Each number is 128 + 32 x the weight over the matrix's rms, rounded and kept within 0 to 255. Layers, rows and columns count from 0. Numbers have three digits each.

# down: layer 5 MLP down (transposed), 704x256, rms 0.0666, rows 125-180, columns 160-191
# gate: layer 5 MLP gate, 704x256, rms 0.0722, rows 126-181, columns 160-191
# up: layer 5 MLP up, 704x256, rms 0.0676, rows 126-181, columns 160-191
down125:077142178099165149109168164135183147157132155117092105152121129120097152128122141174102107102049
gate126:128166161148141155127091175127129026087100189157196103147140185132171165157154101116213090119112
up126:119165114123132124090133173183120086159136124083128150145114100114169200014119149135083112155144
down126:075137129112103130125074120130126043083113102103116045075114178146136173176122127149165127153122
gate127:128134148100114140158132081159180145120167110144161158118075113094140136082114147136085116139189
up127:114113104172102108174113120149173092167078149106104096098121096166085129058132159120134124157105
down127:119074104078130140100127115147119075126115173153112114130121103105159128048158131160133163143125
gate128:121102147056112145107189166116117026163128144074180143164162080013209112165229132150205107135126
up128:078084138105144158171086130141158125099164109182088141127112107145055123112117182162120113165085
down128:103134145188117139071141205109145099125120129111159136171129094045157141165170133126116111136139
gate129:088076163139096118149144139133122071108126110104199171168130115183085080115138150099143131123119
up129:147173113151144109122118107087128114147105116084132103165156098135137095145129099146105151127154
down129:141080153107122130110117068077132129089121156147156127125105136109147163158142090147078132109167
gate130:032177068088150094110112138120125143144161153129146102104124095118146206124147113133106158072119
up130:049079085164124090162176131122089097104167108114109108114146142137102163090115145133111091108113
down130:162130121150174103202125088158137153131148104144150158191107173174147140149093116144164112135116
gate131:112155111154152098131058159121135119111151141083118103100150064133110146157183158171136162153175
up131:132097119190153126123118166108122094098096144140121194131122112200131119101141155132117160078078
down131:120161113126086142108138109198140147122147157133067071180100111167089188124115123096085165165166
gate132:072137145141101086131108091127150132165149105111136167171086187077139077107118142174163097161139
up132:099151062122135163163074148151146151160129083130139130127106166114107108176063124128151102131117
down132:129120105129176108163117135110167164109120130151119157103133172131107168129095121112070136085124
gate133:157134100120075139131104125108149076077073172112153093091157126117181126120134210092150145135110
up133:161156148106154157078110125173109154100120055152078164113133097132115120113117155216154105151188
down133:113125164188130125122147093112094091131146146153200075092117143114162085184240155128135119168107
gate134:159119105085138087145100173134124106126112150135180140109127090145116159162145168120127078106116
up134:079119139182115163146138108169096175109121144110083145116103132132041160198113089154135124112135
down134:115117107106140166119126119135152137177058120113172078158131134091180112085146169187115124095093
gate135:134072114169109123156201123134101091173160138128138155134139127107122107109190079128139138144167
up135:117160120118153113090099139186071107082110119087077097121137123132152172120155123142125146083114
down135:152034085075155115169118102094125141115130148121200162131186117156099106110095095133147157086130
gate136:126161106141176105146114154076126082066106137134118188156089146057056114119103090094207114108126
up136:113161133119077108098150167123125186180168124156068061121161115111193105167087136099126113155211
down136:127177172121135135173137132121138146166160098095114152108119164123211165129114184224126124116111
gate137:133150105128159144156162106101089088173130093046127169159166172131083129158122159185179110137135
up137:105097085135169125129112119075076145157128131143099143068105184089131126105088118088101093086127
down137:135154123126122152114097161158136132154141073161174170144178127130060139164134175174149190169075
gate138:091085139120201130078121144154115107161123110116208158153093140152137134137165098118154087145133
up138:160109094096169135163166142181148085111193123058125113166151135134101126121159076109115137152217
down138:129145041154153146135170138194160121133132101146122106135126128101124146111122085144115145114135
gate139:143116098159126132066070133122139121131112146122157125161146119105096108142176152101104103123093
up139:086160145143125116108113117108181134148156165133076164104146127113147037043136148081156094100101
down139:126134167150170150135101158159126096131132105120165151122148116141154111109104155176159143093145
gate140:076146105136088132141088123171146079166142116078158109137102059140109093129164151134115149106156
up140:107158128124106125082144110129116129172165146111112152164212130138171135115161175144126133124114
down140:160180175119099128137170126141138141106159151071088171173134157175108123154094075073127124176120
gate141:124151083082141129128112124124106100104130180086109126154107122207149128153108177131141109133120
up141:103130116120164183166137155090128127171061172097058132090125148127156072148121176148144105142133
down141:126130094187141127148165115088079132092098117132136145130131070157130070112206167163184129146130
gate142:114140172135137192132189123155090121135152102148135150131112151161186147095052122151105130142118
up142:090108167117125131079141094184147096153109100097141047125128070076074143141125135151146150214161
down142:122100130075134130122158146123095097141162140127106111118119102159134072161170123085110130129077
gate143:198063061129137147148168206135134088129108156098152122050158127156119149121154083121111119075108
up143:171147085098191110128129157034142103144162073173157112109177110097129153160122146113100116080089
down143:165069125159135129129141139169176115156143132156127151057107131165125078095102126133184146130102
gate144:134166172105184107181176065136204112132138112103133124183136135146126109139147146148150102140170
up144:093148135132183123138161153132169167112142105130112149111150125100132138128103098129132182153143
down144:110154127144181138180150097159094140147108141090111123126139148118203134155159172187148145143133
gate145:132067060141142150083107157158146084130135153106112121091162104086108104078162137111119067100120
up145:145146121124112175136098156133115109118161065160152116140090185141126097065177190167094117058125
down145:028083139118137112165124104140136198149142165129111167120148116120207086132085151147141103127144
gate146:148098059155132089109173144085123108138135098117104124116107101119109188148123160127134089070165
up146:100093092183128125114136122166109130089127139156096062085174121120126187140115081155091101081122
down146:107143106168134144082167181093187128095139124168103193176125187137106165101138120164125128108115
gate147:139087109050114126099105124184098096132129150150108113075132099091151162112161078175164064172190
up147:154111139146161111106080122083098102125115138157114092089160175118161075146141175094156149090068
down147:112177093143118070151099158131175177158117104143114157144144133161136104123074136088137132123099
gate148:120132089151133088142208105127096087094118090178157189129116155110074125126137092103131160120082
up148:087116163104074122110095131140192111122166143107129122148221140083127133120139178130126134182145
down148:153104134167122112174131130123120100084112095115145101160155118155083180086141106119142144157120
gate149:125077081125131094100109109106077122184178159121107115083086140059154130117150090112128106150103
up149:200120139105101088148134159120181154102102116104074062130109105064163123112073124132115150167151
down149:171150146088079133125063119127130119098092141108074107119117123085113127098155083138147106103120
gate150:102095127089223173075120124120172154156129175122106096073154159137143148130115188132141110131127
up150:160125074135163154167153092145099150084130123174151066122072137069069205130192079088124109111110
down150:181096061076137151076187110105165096158095105143217133132080151142172182105091137106108145118145
gate151:121111036159128085143198144125115165169111110135112127135155115151120127146121173171087130112102
up151:132187152185084124138168199115128133112187132170141114094169132142136131124105107125145153085132
down151:136111159144147083110170123123153136177104116140126116112058104094115113117151138119175133175135
gate152:171171095135175030141145134135085111136187119132130137101122165104129177025152131168156114157109
up152:141140098129150193127133107107123084095094153150107123152130138171156105111151098158101158130112
down152:091060136130179074114095138086150071148159151105137129060118090149129154148108189099161121143172
gate153:104140099083074171156138097136157074186120157055157108147129097109116102076132101131108138163115
up153:122104128139141106112154091063097105187155150174176121108104146188115127095096073084140146126149
down153:123197156099170178133120108157123121102126170106129107146112127127189082121126131107105128122164
gate154:090105079110103156106095169173111093091129112155135103166066152096173205133121131093121134096082
up154:100127072139126104127140135089099117139163164133145182118106138113149188100127112150119089138131
down154:116090159131153178161115153098108106045140115156145146127136141179160144109149125057088149177090
gate155:087127164084157118174108119085163148135152125175166178146122134147193160151125068168193144100125
up155:146141136128082152121138117154066097106112084086161137109130100174140115065164151105105144080163
down155:130102129130128146094116113157111130090182141122142151173127145114088104131104051102130160160127
gate156:100179104143103131136157163161122094154119110172168050161129088062120126118094177117140149110131
up156:101135129155193115151160142133139166113196131113122075222146141121101123137103051064184058149151
down156:143112127172138089151150131169136140166124156082121132157168131158123149089071105180110156093189
gate157:118113143130107142118090143062124133114105135091113197184072162145098113150155189115209150095146
up157:136120128148149189110156113081131099152132132128115108156163169104137146152149092105113141114101
down157:157113185161104103132123100135118154139083097177073110104136125177135132096137066153139142103144
gate158:179114098180178053096221160175108136067124144126157191081142120094150128157147069071166156103111
up158:134112083102148053188098145158138071092112070116116129097085125147133125098109058118110111105146
down158:071117157105133146091065217151119118162119144154198164169128080134103135057121204086092108148123
gate159:064081100117180133113160169133095116119142129129149118085135113124052105124125097182128088059088
up159:092133117157170153169208125102098105152150126150119108116102194162104072123124125151135124153091
down159:083102116133086150169126121101144134080120092063162139142145110132121155120094119168141132120135
gate160:128106125140076084137095118158119072068090133124146115111074086065076074148147167092089124134166
up160:185185178120170074163167155172102106118136055135102142137178093160093156096113074111202120104156
down160:094137133125118137151119168092150126159140133147158194123148148118097120150109066085116173150105
gate161:156087144107149110119164100116118139150100177136130077148109148108152191184082091110144160163120
up161:110184079146103152165188077055085140206139146127153086143175136098107141134163118171083104126130
down161:116085128129124122106218098086123077108144136130164124139117104165118173082139140122127139127125
gate162:103095148067095166147133132119176134167133092110157101128061138072168138184139103186153079135097
up162:142126114126106140092149204117118159128124134120116118139109117122136116146143140129143118100074
down162:178161122122141120120191120119141124096116155135116181166169103094115151137124142141123149147177
gate163:149114147111136108095140132065155098131167111091102164168147192161108091177122125116120093117163
up163:153154196143156071176100077060092134128118083128154129108133158115155122121150112095106118188126
down163:103137101105071133173168119126117110139116137158152134119153088106098071094114186095129147115165
gate164:139135141129114078136157200132178101162161141078096144099209137142126148140153150122161123127157
up164:117145127136104079115099117175136166099137162128124133128152165151136155105125104114104111149074
down164:161131118142127145168122117148116069124146148170128167117165151147140144114119164150124117118126
gate165:127108163091122152179110108137139128128106132095174080128181137128200093131164122077144135136155
up165:140152141095121130134167116137094096154118163137126127140092097169119157110117057124156140196087
down165:135092078112186071150165134064083167182130168149175135171140092072155096129091117134119095063159
gate166:103154150111139118115194101100125072113107182097150117153117138108172079164157134088144143190156
up166:144143123154104091172069152143148139123121145092132065130100081068130112162143123162124148113117
down166:109205103058068127107115133155164085086126098169102134096088080136121082139113134125132117099115
gate167:146186097103119091149194130094130137133154148114116120145138080123092117093116104163125134098143
up167:126082111162089166122123094122098108168125148167142135086133105114114142136130131123120114133122
down167:091087099118156139126128168156144111120118129118120202131108123100151138129149113123070145098127
gate168:110111118086149124131096141146167124126157126108096158115143167095149115107142130145109100100142
up168:164142127114123150117174110134166145091195127079127179106166121065107141130147085120126097152176
down168:116127148147090135098130124148132087140119102191142145093091103157129126101087154156104094113101
gate169:135124075124125141134121158141179118106118107125140108112087117139121132154077142071137077175130
up169:116139100217126169118170084157142128085112145129098177144218180143148178128089145067059119135077
down169:120133108120145161127153126115135119207129134178148146110141068067161160147068035190119180089160
gate170:142190180157147056118148088121096142142180142089163165140119118141074120114111153100142153169142
up170:101117151141130137135133118175119113090171093128150105060144151190121127174102172115109068089069
down170:068099136133106136079130118161154099112197134173145125135215142146106169061174135143133144109111
gate171:182130133113168132148110130117069142100185151069148132193082103123124130122146144182170103158206
up171:102123173084142147175113130129081095124193124104165086151135152114123061042191047102142142125094
down171:158079101069158153087173057147105132123130142113139164109126162161069152170106182108115140184149
gate172:124125086130090187071121108160068098098207097146078120086141133108130138157166098111200143105164
up172:146154140151135164168099183157167119186132190099162136145128156155139143139160118176130081154146
down172:087191145126111115116183145076145165123137090169121120102103119093124114123158115086208153129057
gate173:122136077114138087118153138151169110170158115169119128133158132164136166127173096094140102119121
up173:126131104129105179114180113078115129161174135151133140147136099159145123139180132133177163121068
down173:119068122139147064118133174111118116172126161117071147112130088091119116085109097123150139128199
gate174:141152157121094119149127149109083114145153089175129136112124127148185095135194163128142119148137
up174:118150114098128169132095127092171125174112156176135154130113097141086077161153141101156149131180
down174:109108160107143078104179155162129128150105138124172107174116107094184113132213127118132047068112
gate175:126116150128116156163148162093131125153160146157108114116117125092131149105139105177126165076103
up175:144077078171097110097135086069107174165094118116075094090122084156164099193125142115111159107155
down175:073169095158161109107153096178146176116110109129126071159151121152167091202184156123127102163097
gate176:128152105128171177158151131115161117116133164104117155136129129152122119156115120110175145110112
up176:078121149102139136124091124153114138158098072165136128091172139064144134144152123154105067187147
down176:117100131137142105101110174213198076131067115115114133143149137086179148134186112109113153107113
gate177:066141083058146126074151099164173045107130127105147164123104123106092084145186098152132135058149
up177:100181144104118084134110136071164143122112112118120157155121111110079108039108137113150111082066
down177:114105098148148078172131151138158099129137135098143138145101141150132112104120127111167141137175
gate178:116158069133134072119124135164116118170175196160130127105126138151122147185155089130131127139127
up178:118153095091194144088108132185162131153091127162133096108145127127086086118176145121083111165099
down178:132094102106089117134023128148112135171111141124108121117086187050127127067040150132157120138121
gate179:083092125137162127130164192075196090139145150129102177132173142120146066119115218137110077091205
up179:111089140140082118119111159134113070118098191067115137119168134137155181076169172116106173087152
down179:049151107157138119137166135109124156127150178128127116124130129100145050084107149071123082101171
gate180:108145129111119124090124104113154087125156104156133107125142095139207136088147111134136118138094
up180:116122091111148135140133094120113139184133163060129131145112084122176092135124107150116194175160
down180:147160135083129144109121117158173146150136185167155126113174099166165066118109173148102098128184
gate181:109135171137165121125107103097134097149180058071155118147134153083080080105217025099147060151114
up181:061099189094146133143122158107170159157116111171049142080189142142140130116091108160136096125124